Part of a small language model's weights.
Size: 9 layers, MLP 768 GELU, vocabulary 1024.
Architecture: LayerNorm before each block, biases.
Training: a variant of Adam for these matrices, 155M tokens, 4857 steps.
Each number is 200 + 40 x the weight over its row's rms, rounded and kept within 0 to 999. Layers, rows and columns count from 0. The size before them is the row's rms in percent of the matrix's.

# layer 4 MLP up, 768x160, rms 0.103, rows 292-398, columns 128-159
104,154,155,123,103,202,223,221,210,331,239,170,203,166,139,192,214,257,136,228,196,216,250,158,180,194,233,285,139,262,234,191,193
101,185,167,216,174,289,203,171,270,290,236,271,207,250,178,171,203,236,208,166,264,156,132,228,166,229,192,263,122,220,228,201,258
084,356,162,183,150,112,187,207,221,224,266,239,122,200,139,196,246,235,252,88,201,200,258,224,213,185,226,202,197,207,218,132,207
085,149,178,191,153,233,238,240,199,178,240,206,144,191,196,223,262,211,264,175,187,140,147,229,183,264,195,237,288,203,243,238,236
113,187,253,182,240,213,255,159,167,234,174,197,121,173,213,162,255,206,300,180,190,250,207,156,219,201,161,128,198,205,236,175,219
095,252,202,174,172,291,174,135,203,281,160,184,245,156,181,241,156,206,223,273,298,134,176,221,236,243,196,137,224,269,190,190,261
107,226,234,111,262,192,122,243,285,204,218,255,171,149,84,203,183,232,274,237,169,282,235,220,253,188,209,217,187,206,193,201,242
086,117,217,205,201,221,240,201,211,109,218,177,231,153,143,215,286,198,155,201,234,238,303,129,273,241,269,244,198,145,253,267,219
104,153,236,123,185,237,115,106,197,234,230,170,208,188,156,187,200,277,236,223,171,243,176,174,238,196,209,159,172,194,197,236,228
092,192,142,193,131,201,191,174,229,196,260,213,212,272,148,181,242,225,196,167,277,158,122,207,223,179,242,222,167,232,212,207,291
105,157,136,225,218,220,186,163,211,202,212,179,241,183,157,146,203,197,199,193,193,224,164,137,244,191,221,212,132,171,226,268,221
116,215,199,166,94,226,247,178,107,181,193,229,183,124,217,207,231,191,274,187,242,226,214,175,193,256,138,103,249,178,176,240,252
107,227,142,121,202,219,186,120,138,205,204,184,183,239,155,182,253,202,150,132,206,167,212,188,304,128,170,148,165,209,195,226,188
078,251,254,230,290,223,184,158,261,213,237,215,180,85,129,216,238,188,178,234,229,209,220,257,309,164,167,145,215,187,163,190,220
115,115,255,198,184,204,240,225,229,227,166,153,176,135,244,229,252,248,203,181,164,188,230,159,236,165,194,194,192,272,170,212,209
082,249,212,183,190,217,174,182,184,222,156,178,189,192,139,101,176,216,179,174,254,220,175,227,282,259,110,114,175,207,122,166,242
109,151,187,191,244,222,187,170,228,245,181,289,209,216,133,208,177,232,213,121,231,290,258,144,230,202,214,206,143,203,174,167,234
103,172,220,216,200,227,193,215,202,208,240,213,218,210,120,132,217,204,180,245,175,195,178,133,196,171,193,155,162,252,188,204,227
107,171,222,245,210,222,179,155,198,186,186,166,207,145,166,205,238,185,209,149,184,253,196,239,221,300,175,165,209,243,143,207,218
095,133,187,234,139,216,239,213,172,185,220,181,143,167,233,210,291,246,228,220,281,191,191,204,205,171,165,240,151,185,198,248,172
112,192,197,224,155,202,224,207,266,173,254,187,90,241,166,171,283,146,185,145,238,168,247,214,182,142,240,211,228,202,230,207,241
113,249,198,198,224,219,253,181,197,216,200,234,246,194,224,226,279,225,183,153,157,214,325,186,180,191,206,246,222,236,196,182,221
109,226,135,242,225,199,231,177,216,183,144,204,241,182,139,217,256,223,170,193,229,213,241,146,260,161,181,139,163,238,161,194,257
068,214,160,125,245,185,204,236,232,217,204,207,168,186,195,238,178,194,294,173,191,208,290,216,149,207,179,171,191,218,125,254,209
107,207,133,192,207,282,168,235,202,210,156,265,208,172,173,198,253,288,171,191,175,241,230,164,189,238,211,189,154,162,283,202,225
106,178,202,177,186,258,154,171,225,281,261,258,198,190,171,169,223,204,147,146,232,266,236,112,215,205,182,133,253,220,164,180,236
086,290,188,243,222,140,248,217,210,245,205,278,192,88,165,189,115,166,235,200,159,218,278,182,239,199,204,206,188,218,190,237,234
112,208,178,193,229,224,150,229,148,289,194,246,188,158,140,176,178,170,160,213,172,257,228,188,209,172,211,207,194,190,152,200,233
105,232,207,170,238,240,236,243,228,135,274,186,170,220,230,219,208,192,186,188,164,183,185,154,205,240,203,189,163,198,205,264,222
098,196,144,184,215,181,141,164,203,181,187,202,180,182,128,145,201,239,244,225,257,197,178,177,287,181,130,224,158,173,170,255,210
108,170,238,111,151,231,184,150,179,165,143,195,209,228,212,210,204,301,254,192,176,233,239,223,192,223,227,220,171,204,259,247,219
108,248,185,171,236,211,182,220,225,173,178,232,179,171,194,171,240,178,223,158,197,236,200,203,281,228,153,143,175,278,180,263,214
093,132,208,176,187,189,238,179,276,173,208,136,216,209,133,239,207,232,189,197,218,207,229,135,223,262,186,204,201,143,161,219,205
102,270,212,226,198,219,248,177,183,210,252,179,205,221,103,201,204,229,206,193,175,217,176,207,251,215,199,165,187,213,253,213,204
099,164,190,162,242,145,195,267,212,226,146,162,181,123,206,187,209,234,235,167,247,146,271,130,218,269,232,181,145,231,245,229,213
116,137,257,161,206,216,255,232,176,239,147,244,205,207,181,218,221,172,169,203,156,243,163,154,220,253,184,147,213,215,228,140,231
101,211,195,217,189,201,215,196,223,181,241,212,132,153,241,199,230,232,232,178,228,179,224,116,235,217,144,218,272,258,199,220,185
070,282,214,197,172,139,212,168,250,190,238,170,154,122,212,214,226,185,184,206,213,199,190,212,244,225,182,168,281,172,209,172,232
098,233,121,144,285,175,178,219,196,185,162,212,214,165,171,183,163,168,238,180,207,219,297,211,276,193,169,188,174,181,239,221,195
100,149,183,251,206,129,240,142,155,196,191,206,182,217,219,171,209,293,290,186,227,242,161,159,235,183,178,145,195,239,185,226,213
099,174,258,164,180,199,242,194,241,139,214,192,146,216,172,238,265,218,187,168,269,183,215,145,224,193,89,243,166,202,235,303,193
102,154,183,169,153,213,199,159,228,194,180,211,189,220,80,201,234,238,148,248,171,188,214,191,251,213,194,182,89,263,214,230,233
107,228,168,161,183,181,193,204,136,187,236,305,209,163,149,191,228,219,225,166,193,214,199,147,177,210,181,155,125,236,173,200,221
086,228,202,244,164,164,204,193,212,235,302,192,186,232,194,210,226,294,193,243,209,158,244,230,190,177,244,239,43,210,225,214,226
116,176,228,216,172,223,239,145,241,175,195,197,225,148,178,142,223,163,272,236,216,199,186,227,269,237,173,200,189,209,199,198,213
109,159,259,137,235,243,151,204,242,241,185,191,198,152,152,208,195,255,200,198,212,191,225,138,181,189,184,192,90,283,171,226,188
110,183,248,199,104,298,139,245,221,172,198,186,228,129,182,215,206,272,272,185,220,241,209,178,255,237,215,177,202,256,288,242,229
099,203,111,108,191,273,142,207,215,227,236,181,256,199,194,155,248,246,177,182,173,211,211,191,194,282,145,190,135,218,234,306,241
110,142,217,225,190,212,206,147,182,183,193,229,231,181,153,222,164,210,236,203,232,142,192,266,207,242,104,119,144,210,199,169,220
106,218,190,207,204,199,215,212,181,224,180,170,171,130,165,194,198,249,230,157,168,222,207,208,270,181,183,201,212,224,244,260,201
090,220,184,188,151,186,168,134,219,210,281,301,202,200,192,264,161,167,249,178,238,177,269,168,228,204,206,144,181,239,191,184,208
108,253,218,129,202,184,275,188,260,167,206,186,195,199,196,194,257,183,196,183,203,216,181,217,242,180,234,165,194,174,210,230,232
104,218,164,195,226,198,158,138,226,191,211,251,193,208,215,186,169,171,205,155,230,169,200,190,192,196,202,195,215,184,245,197,211
105,184,196,200,242,280,198,149,230,209,196,208,170,180,173,207,182,144,239,216,206,120,217,199,190,244,212,195,127,215,228,260,247
088,195,180,172,210,243,188,226,147,158,180,286,159,240,194,181,189,219,214,108,246,167,223,223,171,222,162,185,199,299,218,196,250
094,300,168,212,202,254,170,127,234,232,176,174,233,215,179,225,206,203,132,206,218,190,161,252,272,241,204,225,148,240,169,214,252
117,163,148,230,197,210,188,225,161,249,211,216,201,251,231,157,240,207,159,168,183,221,172,196,167,234,192,51,220,238,179,267,243
104,246,206,189,195,138,244,172,212,262,216,137,110,188,176,200,218,192,220,196,237,230,214,136,218,203,159,156,156,235,254,299,235
104,245,205,183,206,170,189,178,223,207,222,194,234,134,126,212,208,264,197,233,187,130,196,198,248,235,147,133,152,244,174,244,214
121,192,258,212,202,185,221,260,176,264,244,268,138,151,152,197,216,220,181,130,282,156,222,198,199,140,221,186,179,268,185,183,210
070,196,126,292,242,168,185,273,268,230,285,167,119,186,243,196,213,221,175,201,201,263,179,176,279,222,178,193,225,231,262,223,224
106,204,147,270,205,246,229,146,215,206,163,183,164,171,201,182,299,165,232,172,229,222,151,181,260,240,158,144,167,181,204,217,201
088,209,224,224,197,216,255,161,176,246,192,186,160,232,180,182,238,188,173,227,277,141,253,134,266,221,183,181,161,236,199,198,207
108,246,257,168,187,270,154,155,253,161,179,246,176,163,190,168,209,294,192,171,234,160,116,251,258,198,180,115,215,203,276,193,202
109,224,252,143,190,254,203,213,273,261,227,204,218,177,109,142,156,199,265,186,174,113,203,140,210,236,176,158,155,181,261,188,227
106,206,198,157,194,244,202,152,220,196,168,203,226,117,214,208,239,226,221,165,234,182,185,216,212,225,191,165,198,303,244,221,239
104,157,239,222,175,189,230,157,255,193,214,249,156,146,228,148,229,231,191,147,212,222,149,179,218,259,127,182,213,187,268,200,228
084,121,211,155,191,214,186,178,255,160,225,183,173,201,155,153,288,233,222,161,218,190,187,215,227,156,144,105,236,262,236,169,224
069,241,172,246,101,192,165,150,305,200,247,246,211,193,177,163,199,229,211,248,203,210,199,146,241,122,237,174,188,214,244,221,236
073,184,171,177,192,107,177,176,195,183,166,238,232,137,164,192,167,228,235,204,185,248,242,244,158,213,191,176,248,197,233,219,193
109,170,230,245,199,202,315,183,241,244,178,243,225,149,106,231,181,190,230,161,242,161,250,123,166,238,169,99,173,239,204,230,197
100,157,234,173,131,232,254,164,223,238,221,178,177,217,141,166,156,194,271,251,267,98,276,199,211,128,135,139,177,284,189,227,220
112,220,171,140,282,173,178,143,246,151,151,281,203,247,195,233,210,173,209,95,157,179,171,210,184,229,183,177,179,198,221,201,201
072,186,160,220,197,248,190,120,223,195,160,269,191,198,175,240,295,252,167,196,193,285,278,242,179,197,234,209,146,184,243,182,221
114,244,164,148,201,240,232,231,215,172,201,251,235,184,176,173,196,225,190,210,227,243,213,250,250,155,182,178,218,279,221,289,212
104,276,165,241,119,187,230,225,251,116,125,236,141,187,174,189,207,203,239,173,155,173,257,167,236,259,181,204,194,226,197,213,285
084,195,234,216,195,215,181,127,276,194,150,240,155,229,213,244,207,149,180,193,258,217,154,166,205,165,202,127,173,233,189,214,209
098,157,246,188,211,214,209,132,213,222,278,141,139,206,120,196,197,203,293,146,198,221,304,176,224,183,168,165,155,233,134,222,221
088,210,184,206,192,218,165,198,209,207,204,202,152,167,252,172,264,146,229,189,201,151,177,214,231,168,68,175,181,269,229,199,235
119,277,174,250,173,186,216,193,248,198,224,219,161,199,208,222,313,230,210,196,170,142,173,116,271,186,175,195,188,253,274,313,254
105,142,161,200,193,250,261,275,212,253,169,236,217,74,201,238,151,235,294,231,216,169,206,231,249,182,149,123,199,214,187,258,236
108,196,187,185,207,220,187,226,184,221,238,237,199,151,246,203,309,299,197,209,229,258,247,175,210,104,148,260,239,283,259,235,207
088,203,250,161,157,182,185,250,233,238,231,191,96,227,226,212,286,263,190,167,214,217,260,177,163,178,235,174,159,179,267,204,265
090,265,223,158,232,202,206,171,234,185,193,248,172,140,225,182,226,236,217,214,232,171,194,114,211,199,217,171,174,162,268,180,219
090,138,258,209,219,247,203,207,173,173,288,173,193,155,124,137,181,244,181,211,209,181,70,216,225,289,158,152,188,138,236,210,233
111,232,224,194,163,239,265,182,218,188,234,221,188,262,195,206,203,181,222,164,285,198,210,154,195,248,167,177,236,194,163,297,193
076,210,166,158,197,207,220,184,254,205,202,212,146,166,183,195,222,264,182,190,241,241,222,249,240,269,187,219,211,210,230,228,217
064,208,191,163,177,115,187,175,190,197,247,279,203,216,195,189,167,239,190,232,182,166,108,199,208,142,129,251,188,210,183,287,239
102,225,179,220,202,178,217,141,142,189,279,204,220,154,149,219,327,190,148,260,225,233,166,215,208,176,185,208,140,168,193,233,245
097,150,188,211,190,176,129,248,196,298,227,170,174,237,98,169,241,207,209,163,196,226,234,164,254,184,146,172,155,208,208,136,199
112,132,148,214,156,172,251,207,152,220,316,202,145,214,130,146,241,150,224,215,185,216,211,127,200,201,198,175,175,223,224,174,218
103,254,186,188,179,224,208,198,237,221,166,264,209,176,162,225,195,276,212,205,263,277,238,216,245,188,229,156,148,248,251,181,206
067,218,160,153,195,238,167,138,260,254,232,155,211,179,167,186,170,232,280,156,243,141,277,255,235,157,178,209,242,218,157,184,265
094,169,222,173,195,244,241,220,195,140,109,203,165,253,246,179,280,149,150,228,199,148,169,140,260,219,167,231,257,212,216,261,263
104,296,156,121,205,210,200,107,204,271,118,237,242,258,189,174,197,301,228,168,212,256,201,160,266,222,189,184,141,219,196,237,218
102,178,37,233,145,182,199,207,224,155,174,260,210,192,217,256,233,170,181,160,230,159,219,157,231,199,241,214,203,148,233,225,229
090,215,204,190,200,227,144,184,160,246,148,264,229,245,183,101,187,187,173,181,221,135,263,162,242,194,213,165,115,239,256,250,219
107,180,246,198,134,297,181,187,186,187,275,235,203,168,187,227,219,134,264,208,213,170,226,213,262,218,171,172,160,198,224,177,219
107,152,233,140,212,175,221,206,163,158,211,211,106,160,209,193,203,143,254,200,258,183,255,141,281,192,222,183,227,177,225,145,199
099,184,151,162,203,268,138,179,313,163,158,252,194,168,143,121,223,214,187,125,188,180,171,180,269,231,262,179,143,256,234,309,242
106,127,244,137,211,230,230,184,262,112,212,194,188,166,133,149,160,214,162,221,214,156,214,165,249,254,233,204,231,225,211,253,230
086,198,142,206,264,220,293,199,185,142,224,178,194,169,207,173,202,199,177,178,201,229,215,191,219,144,179,200,195,232,230,225,203
107,154,142,201,249,237,213,162,120,222,222,191,208,152,235,163,243,239,290,202,147,178,137,149,168,229,178,231,192,215,248,249,210
080,223,226,164,151,226,217,254,242,173,247,186,127,171,187,210,184,217,203,173,178,128,174,230,155,171,166,250,134,216,275,220,224
090,231,250,220,162,222,129,145,251,185,223,225,212,192,209,190,217,262,221,186,218,182,182,249,245,192,148,173,242,186,151,184,293
103,147,237,145,216,209,249,233,168,235,184,193,146,132,228,185,142,196,191,235,209,286,239,160,236,178,111,114,196,203,141,202,227
085,205,150,208,236,252,212,195,224,265,200,208,226,145,258,117,161,196,210,178,170,259,182,146,175,233,242,186,191,191,257,217,208
# layer 4 MLP down (transposed), 768x160, rms 0.0773, rows 292-398, columns 128-159
100,199,208,284,206,175,180,238,136,112,242,250,229,207,209,201,160,299,209,215,165,219,232,222,219,181,158,165,156,103,254,208,167
105,177,191,277,229,151,293,192,176,160,205,198,215,190,148,212,192,204,186,207,188,222,159,115,128,210,174,194,176,260,152,193,191
082,112,231,238,123,245,180,199,227,230,150,129,191,262,222,141,180,274,202,228,165,255,212,176,164,285,187,223,122,218,156,196,203
088,194,218,230,182,176,202,201,228,158,197,198,239,233,89,223,142,185,173,159,216,245,223,201,138,142,183,125,208,196,206,219,231
084,185,235,183,208,149,159,171,196,191,234,197,175,137,162,200,172,174,210,198,200,258,238,279,173,124,192,191,230,216,225,170,219
089,234,175,137,127,200,236,173,252,198,220,205,204,194,203,184,275,142,245,274,140,213,187,108,146,211,243,176,231,179,216,199,176
104,195,260,194,171,231,190,207,231,222,203,257,119,168,267,187,193,144,194,199,159,199,206,131,191,184,157,235,217,192,188,201,203
076,181,167,165,182,153,201,263,227,176,117,152,277,226,229,201,167,224,190,216,230,165,202,207,176,160,182,218,217,203,255,187,158
106,212,199,175,156,215,221,249,197,272,185,243,189,219,251,147,222,146,171,239,204,165,209,197,177,174,184,182,178,212,286,156,215
120,234,186,224,296,203,213,267,169,209,199,194,263,163,206,195,220,231,245,224,205,244,169,151,143,200,117,243,189,203,173,239,132
105,225,207,229,211,287,218,140,279,143,197,260,273,164,167,199,108,204,220,270,254,163,220,173,169,227,223,159,204,233,263,213,219
118,172,193,229,236,170,230,255,154,229,133,169,200,232,263,225,232,174,214,167,177,179,193,184,150,199,241,174,201,183,161,161,194
112,118,122,223,223,204,215,153,102,188,257,191,254,137,148,174,213,160,136,208,117,216,172,236,255,227,154,228,266,263,164,193,230
080,183,173,204,249,167,158,235,225,237,143,170,258,196,254,174,136,147,187,289,190,254,152,204,160,224,253,183,201,131,223,204,243
123,168,164,160,244,122,233,227,214,185,213,233,188,271,186,236,279,211,250,246,224,81,161,220,194,240,227,170,232,198,191,253,116
084,123,201,233,214,210,208,252,142,189,182,204,238,189,240,213,187,129,161,157,274,175,217,205,200,191,163,224,220,230,131,233,176
107,212,144,222,178,201,154,225,239,228,154,229,251,193,250,155,229,261,176,179,168,178,240,193,204,169,114,204,219,166,241,184,187
095,222,159,205,233,181,177,192,190,130,233,254,224,221,224,282,180,235,239,218,268,273,159,248,211,161,220,148,212,187,212,185,288
112,156,243,191,178,173,164,169,187,253,267,106,201,132,312,189,191,199,252,207,278,201,180,241,203,208,147,241,154,120,243,208,133
090,246,125,155,207,149,166,201,150,209,166,252,196,229,224,210,183,149,210,228,223,231,176,214,242,205,182,239,183,225,230,249,244
129,152,218,254,206,211,182,277,130,138,161,139,161,256,98,146,191,149,169,147,168,108,253,197,197,137,253,186,252,211,207,234,213
107,196,219,290,186,161,136,195,165,226,148,240,212,201,164,147,227,284,204,182,179,173,180,180,253,201,218,217,184,199,215,171,174
098,161,126,172,252,154,189,202,188,266,146,223,199,217,250,231,252,181,185,223,189,254,178,170,175,160,198,158,145,298,154,208,144
071,169,222,169,241,238,152,151,224,145,171,203,200,169,188,189,169,150,231,215,165,108,169,155,183,250,201,213,208,292,215,133,152
105,284,158,244,220,156,169,219,158,239,219,234,218,205,209,287,263,189,87,179,221,230,213,177,83,175,195,261,84,181,193,235,136
102,199,158,210,196,205,159,222,198,180,191,229,239,202,158,250,148,213,114,157,234,235,246,175,143,248,235,266,186,226,203,176,203
088,186,191,144,303,236,200,248,142,176,242,239,141,244,214,151,235,216,200,151,243,198,246,195,203,237,231,264,160,116,181,183,192
105,186,173,212,216,147,173,172,93,150,115,263,130,235,153,238,164,243,154,156,171,223,166,214,118,169,235,112,218,236,195,207,149
091,217,118,189,159,226,171,222,149,160,285,187,213,203,270,142,211,208,204,165,161,155,247,163,208,230,211,175,198,230,217,226,295
099,186,192,228,261,190,174,168,164,139,145,285,293,187,258,153,205,224,252,186,238,186,176,246,205,173,192,205,215,251,185,133,173
116,144,228,155,207,151,161,238,222,212,240,239,168,221,179,178,253,119,136,182,252,173,207,173,158,165,211,149,139,185,193,196,149
116,217,210,219,190,266,276,224,219,186,238,224,204,230,236,213,165,210,227,186,168,214,160,190,169,211,266,193,220,193,212,216,143
084,213,256,231,265,170,201,167,234,193,226,241,169,263,168,263,169,167,172,241,240,223,219,151,123,148,218,258,231,189,204,213,221
104,230,216,212,178,195,174,158,262,272,270,202,194,148,205,213,283,301,197,249,185,213,176,212,182,188,164,215,193,235,205,171,245
098,199,168,219,196,232,228,119,282,177,193,259,182,201,206,199,177,167,197,232,234,209,159,170,184,164,302,185,158,191,260,203,221
124,191,219,207,180,181,155,135,228,127,234,161,274,165,177,147,228,212,171,275,221,202,164,161,162,172,191,255,249,231,219,190,110
106,187,230,187,185,175,128,167,247,207,262,194,236,136,220,226,153,231,191,133,145,210,260,171,200,159,177,254,203,215,211,270,190
080,208,124,207,214,239,169,220,176,173,170,180,255,128,173,236,294,210,189,270,223,126,274,121,275,198,209,128,210,165,160,138,250
092,163,247,178,260,264,234,270,210,171,185,152,140,208,149,149,206,157,184,199,273,174,165,210,237,168,260,232,167,181,197,232,136
098,244,230,182,185,248,178,167,153,178,292,219,221,76,273,222,170,217,232,187,237,232,186,299,228,159,244,142,190,175,190,164,114
095,99,118,254,201,239,247,216,162,245,173,243,216,196,183,282,189,236,167,241,181,163,169,222,292,160,208,259,153,218,180,177,220
101,150,162,263,208,207,195,267,153,186,167,235,215,192,161,164,186,209,163,210,176,231,282,166,223,164,225,294,194,238,186,198,279
102,205,231,247,262,212,237,258,233,211,153,215,230,153,198,183,165,200,197,118,145,210,176,158,259,167,192,225,200,228,164,151,218
093,233,180,226,186,181,210,253,240,262,154,253,285,223,245,187,277,201,246,252,194,182,161,165,121,160,125,155,176,156,184,227,186
126,238,181,192,138,246,256,142,196,254,210,241,178,201,231,157,262,169,223,153,194,220,185,168,133,265,208,255,173,176,264,200,265
104,242,195,190,248,185,224,229,262,204,229,211,234,138,231,190,189,264,196,243,218,145,234,147,204,231,249,220,215,152,211,221,182
118,179,134,154,80,267,225,181,223,130,183,242,195,149,195,230,180,113,193,250,156,223,272,229,166,187,226,160,243,198,223,209,150
090,185,117,185,216,168,301,136,238,227,229,156,169,169,219,209,230,227,223,227,166,203,174,140,196,200,240,170,171,145,182,225,196
121,206,164,249,195,172,212,281,208,327,184,217,192,108,197,151,249,219,160,202,120,171,215,235,186,190,270,258,117,251,204,281,145
107,180,243,172,179,219,241,163,205,238,231,179,183,221,195,209,175,250,271,210,133,197,249,192,181,167,193,197,269,238,170,145,279
085,140,136,207,218,144,221,199,265,208,128,173,191,200,199,169,252,137,223,154,198,207,208,229,212,94,134,195,209,223,207,203,233
102,199,179,213,161,159,227,196,256,235,206,140,146,237,215,228,166,175,206,179,132,145,194,233,180,211,235,127,209,211,159,200,164
105,245,159,181,192,217,213,225,278,165,236,262,257,180,167,198,158,141,262,214,128,263,97,148,184,223,276,132,193,207,197,178,167
123,138,170,207,86,221,281,176,183,114,270,166,241,242,152,205,196,214,251,189,179,208,273,162,241,250,230,259,178,253,197,262,269
077,218,159,176,227,230,246,269,257,182,191,161,209,252,120,242,166,161,167,217,239,191,169,251,180,160,226,148,193,188,212,210,177
098,154,192,211,213,217,265,196,173,254,194,212,269,123,217,215,183,255,257,313,171,210,209,164,185,196,196,151,218,250,194,165,175
119,213,114,219,267,188,143,163,201,196,134,172,184,237,187,216,247,161,158,216,269,216,147,249,261,215,216,161,181,145,182,195,182
077,238,185,158,196,173,130,177,177,203,263,225,135,209,172,178,197,200,180,174,258,223,227,228,159,192,170,201,139,234,209,167,218
093,230,163,220,139,210,160,201,165,152,196,193,182,100,183,165,194,210,214,205,218,182,232,225,108,160,160,204,148,231,174,153,204
134,206,180,169,248,235,147,254,133,187,194,176,136,212,211,182,292,173,206,213,188,213,238,271,170,187,212,237,184,213,176,157,196
076,243,139,246,197,272,184,216,219,207,138,229,182,183,254,231,193,163,179,212,202,215,154,139,186,185,247,173,151,225,150,166,116
092,184,189,133,210,169,232,180,184,213,184,175,190,203,168,225,164,231,166,184,212,162,244,210,227,206,230,172,220,164,158,178,157
081,152,173,157,171,194,193,164,174,149,170,226,228,114,197,171,181,165,232,239,219,236,206,209,126,158,168,186,145,139,187,165,195
099,147,213,246,262,199,214,177,251,240,159,230,256,182,226,178,213,244,252,171,139,146,113,222,271,144,180,335,175,246,208,216,169
104,236,157,247,170,191,293,250,182,243,208,218,174,161,262,133,217,152,195,197,263,183,190,190,118,153,151,227,198,281,167,205,205
106,239,146,202,122,183,251,204,252,227,216,233,233,190,259,173,164,239,196,157,286,226,172,187,200,199,209,196,247,296,144,138,145
113,198,159,141,162,217,210,198,178,163,217,201,252,217,219,185,213,196,170,237,173,161,247,190,189,206,211,257,291,179,166,168,183
080,261,261,240,249,173,186,142,231,201,228,184,188,132,186,232,123,135,195,275,203,184,226,213,162,183,209,222,193,129,133,251,209
075,200,260,224,274,261,180,247,164,193,186,190,221,234,189,261,111,140,196,160,201,238,218,205,215,285,220,195,212,213,184,248,206
078,196,229,263,174,260,169,166,243,168,226,190,161,179,135,221,214,209,176,204,183,199,197,185,177,218,203,226,206,235,168,130,133
114,268,129,240,171,180,171,170,172,195,250,187,259,182,189,232,173,198,204,175,246,260,172,248,138,264,235,191,177,177,213,188,145
089,234,255,169,204,204,188,209,266,165,236,254,243,125,167,176,209,228,197,199,201,251,270,201,182,165,258,131,199,204,177,185,157
109,173,203,158,154,147,151,176,202,212,243,220,198,241,212,218,217,241,131,186,206,213,269,220,245,240,102,141,208,221,238,214,216
073,184,197,207,240,345,200,230,206,178,167,159,253,226,203,227,240,150,165,245,207,161,236,160,216,189,249,232,178,205,153,164,193
113,205,185,250,135,145,236,227,192,211,133,215,246,188,158,154,189,199,252,188,157,285,226,220,210,171,139,269,128,225,216,217,272
101,173,251,194,116,173,208,219,185,216,152,253,177,164,252,235,160,198,201,234,178,190,201,146,155,253,220,208,226,244,217,295,291
068,165,149,135,186,238,229,198,180,161,239,204,195,161,243,222,138,198,195,199,237,143,146,241,166,213,191,210,154,184,180,259,125
100,228,177,168,190,173,219,222,171,200,256,214,237,161,228,246,204,239,193,215,187,274,240,252,236,198,154,224,210,187,207,149,119
088,189,181,214,171,205,182,197,192,142,261,192,254,184,235,190,146,188,175,210,261,192,241,263,167,219,311,263,259,204,215,202,208
141,154,195,215,209,175,251,201,226,153,114,191,256,240,179,218,236,184,220,242,229,105,219,200,248,156,164,170,123,152,232,209,205
106,211,107,149,188,165,216,234,261,145,156,166,200,288,224,179,205,210,224,153,176,230,174,249,203,191,192,264,137,188,219,144,215
101,205,184,209,201,240,241,243,205,237,166,265,212,263,298,234,72,257,233,167,186,172,166,198,203,178,211,207,153,169,232,207,184
098,156,261,235,180,219,193,240,203,196,261,170,192,192,202,272,203,208,134,171,158,210,286,158,233,209,249,237,232,220,268,195,224
080,208,268,130,239,173,229,200,203,177,212,182,151,224,133,202,175,208,272,183,238,227,247,210,226,227,159,228,102,184,253,233,277
090,200,195,152,173,176,207,181,248,193,195,277,230,218,302,260,102,186,195,166,207,215,245,206,223,210,266,174,197,246,169,132,156
111,150,206,192,251,184,229,247,163,110,234,177,180,227,165,243,185,171,230,204,237,185,271,210,211,215,180,155,266,131,201,170,193
077,117,203,226,227,148,179,218,182,203,230,164,194,218,176,269,183,141,271,224,208,231,203,185,112,164,217,197,204,199,193,210,168
065,170,257,253,225,198,174,237,176,258,197,186,282,202,231,228,191,212,184,213,226,178,186,154,112,224,228,139,229,192,122,160,205
094,230,230,205,237,195,231,143,290,214,238,212,244,200,235,266,216,236,207,169,184,98,229,168,220,222,214,113,264,135,204,193,206
088,194,213,199,257,139,214,185,172,308,187,200,183,207,184,234,151,199,186,201,197,156,106,183,151,182,168,217,194,213,179,239,177
109,231,224,157,228,167,198,218,178,211,254,168,215,204,184,176,226,150,252,171,135,166,169,197,160,229,229,176,141,137,151,174,269
104,196,159,220,183,237,191,193,238,196,235,220,189,132,259,168,210,221,257,134,171,198,136,230,221,145,145,196,258,267,164,209,172
070,169,248,227,243,188,222,272,156,135,222,189,191,210,186,160,200,215,239,255,144,186,197,134,232,191,276,155,237,281,119,133,237
104,256,164,193,165,151,216,193,323,238,143,227,259,189,209,128,263,210,222,195,225,233,192,193,186,238,215,187,206,210,179,190,171
095,196,187,202,202,257,297,216,202,138,209,185,212,207,160,248,142,196,182,259,166,245,235,293,221,168,185,192,211,103,225,179,146
094,150,232,186,237,127,165,222,206,216,225,159,188,311,222,159,159,160,242,173,270,187,216,217,175,200,190,262,215,204,178,170,232
085,148,224,142,183,144,185,217,174,191,197,200,187,240,247,203,166,197,185,130,198,277,222,167,170,196,253,245,249,150,245,212,215
107,217,248,245,144,205,154,197,154,233,197,201,222,259,193,194,237,194,142,194,257,216,198,238,140,190,232,216,191,227,247,184,150
115,154,147,170,185,252,210,192,221,200,216,269,182,190,223,296,120,250,136,194,214,209,186,222,171,177,239,174,221,174,236,183,236
091,177,186,246,237,181,258,167,229,190,162,204,244,259,234,146,205,170,239,198,201,166,174,281,169,222,238,179,181,222,161,225,221
106,164,150,175,194,297,183,265,167,168,194,197,214,198,211,172,125,144,169,276,269,179,197,228,197,198,111,236,267,236,237,157,219
081,247,143,177,212,224,158,136,147,249,236,208,149,261,179,181,280,248,193,252,225,171,184,202,151,220,190,150,246,198,233,232,263
109,248,149,110,186,218,240,172,189,176,169,129,173,161,202,187,246,248,193,234,199,177,196,267,166,204,232,256,150,172,182,211,158
079,200,168,255,239,199,221,255,192,146,213,181,238,287,176,175,216,145,201,187,88,182,155,164,235,180,203,212,234,213,195,231,225
078,186,116,249,179,204,229,230,98,228,178,224,214,130,161,230,182,199,200,92,167,220,163,168,212,261,208,273,303,202,250,224,212
101,281,208,128,223,167,149,129,205,252,158,226,263,227,175,225,178,267,171,250,268,217,168,165,127,230,199,165,222,191,231,149,220
078,157,148,222,253,240,161,147,209,210,216,182,219,216,211,189,141,282,161,269,240,162,147,154,195,194,118,195,212,168,211,226,152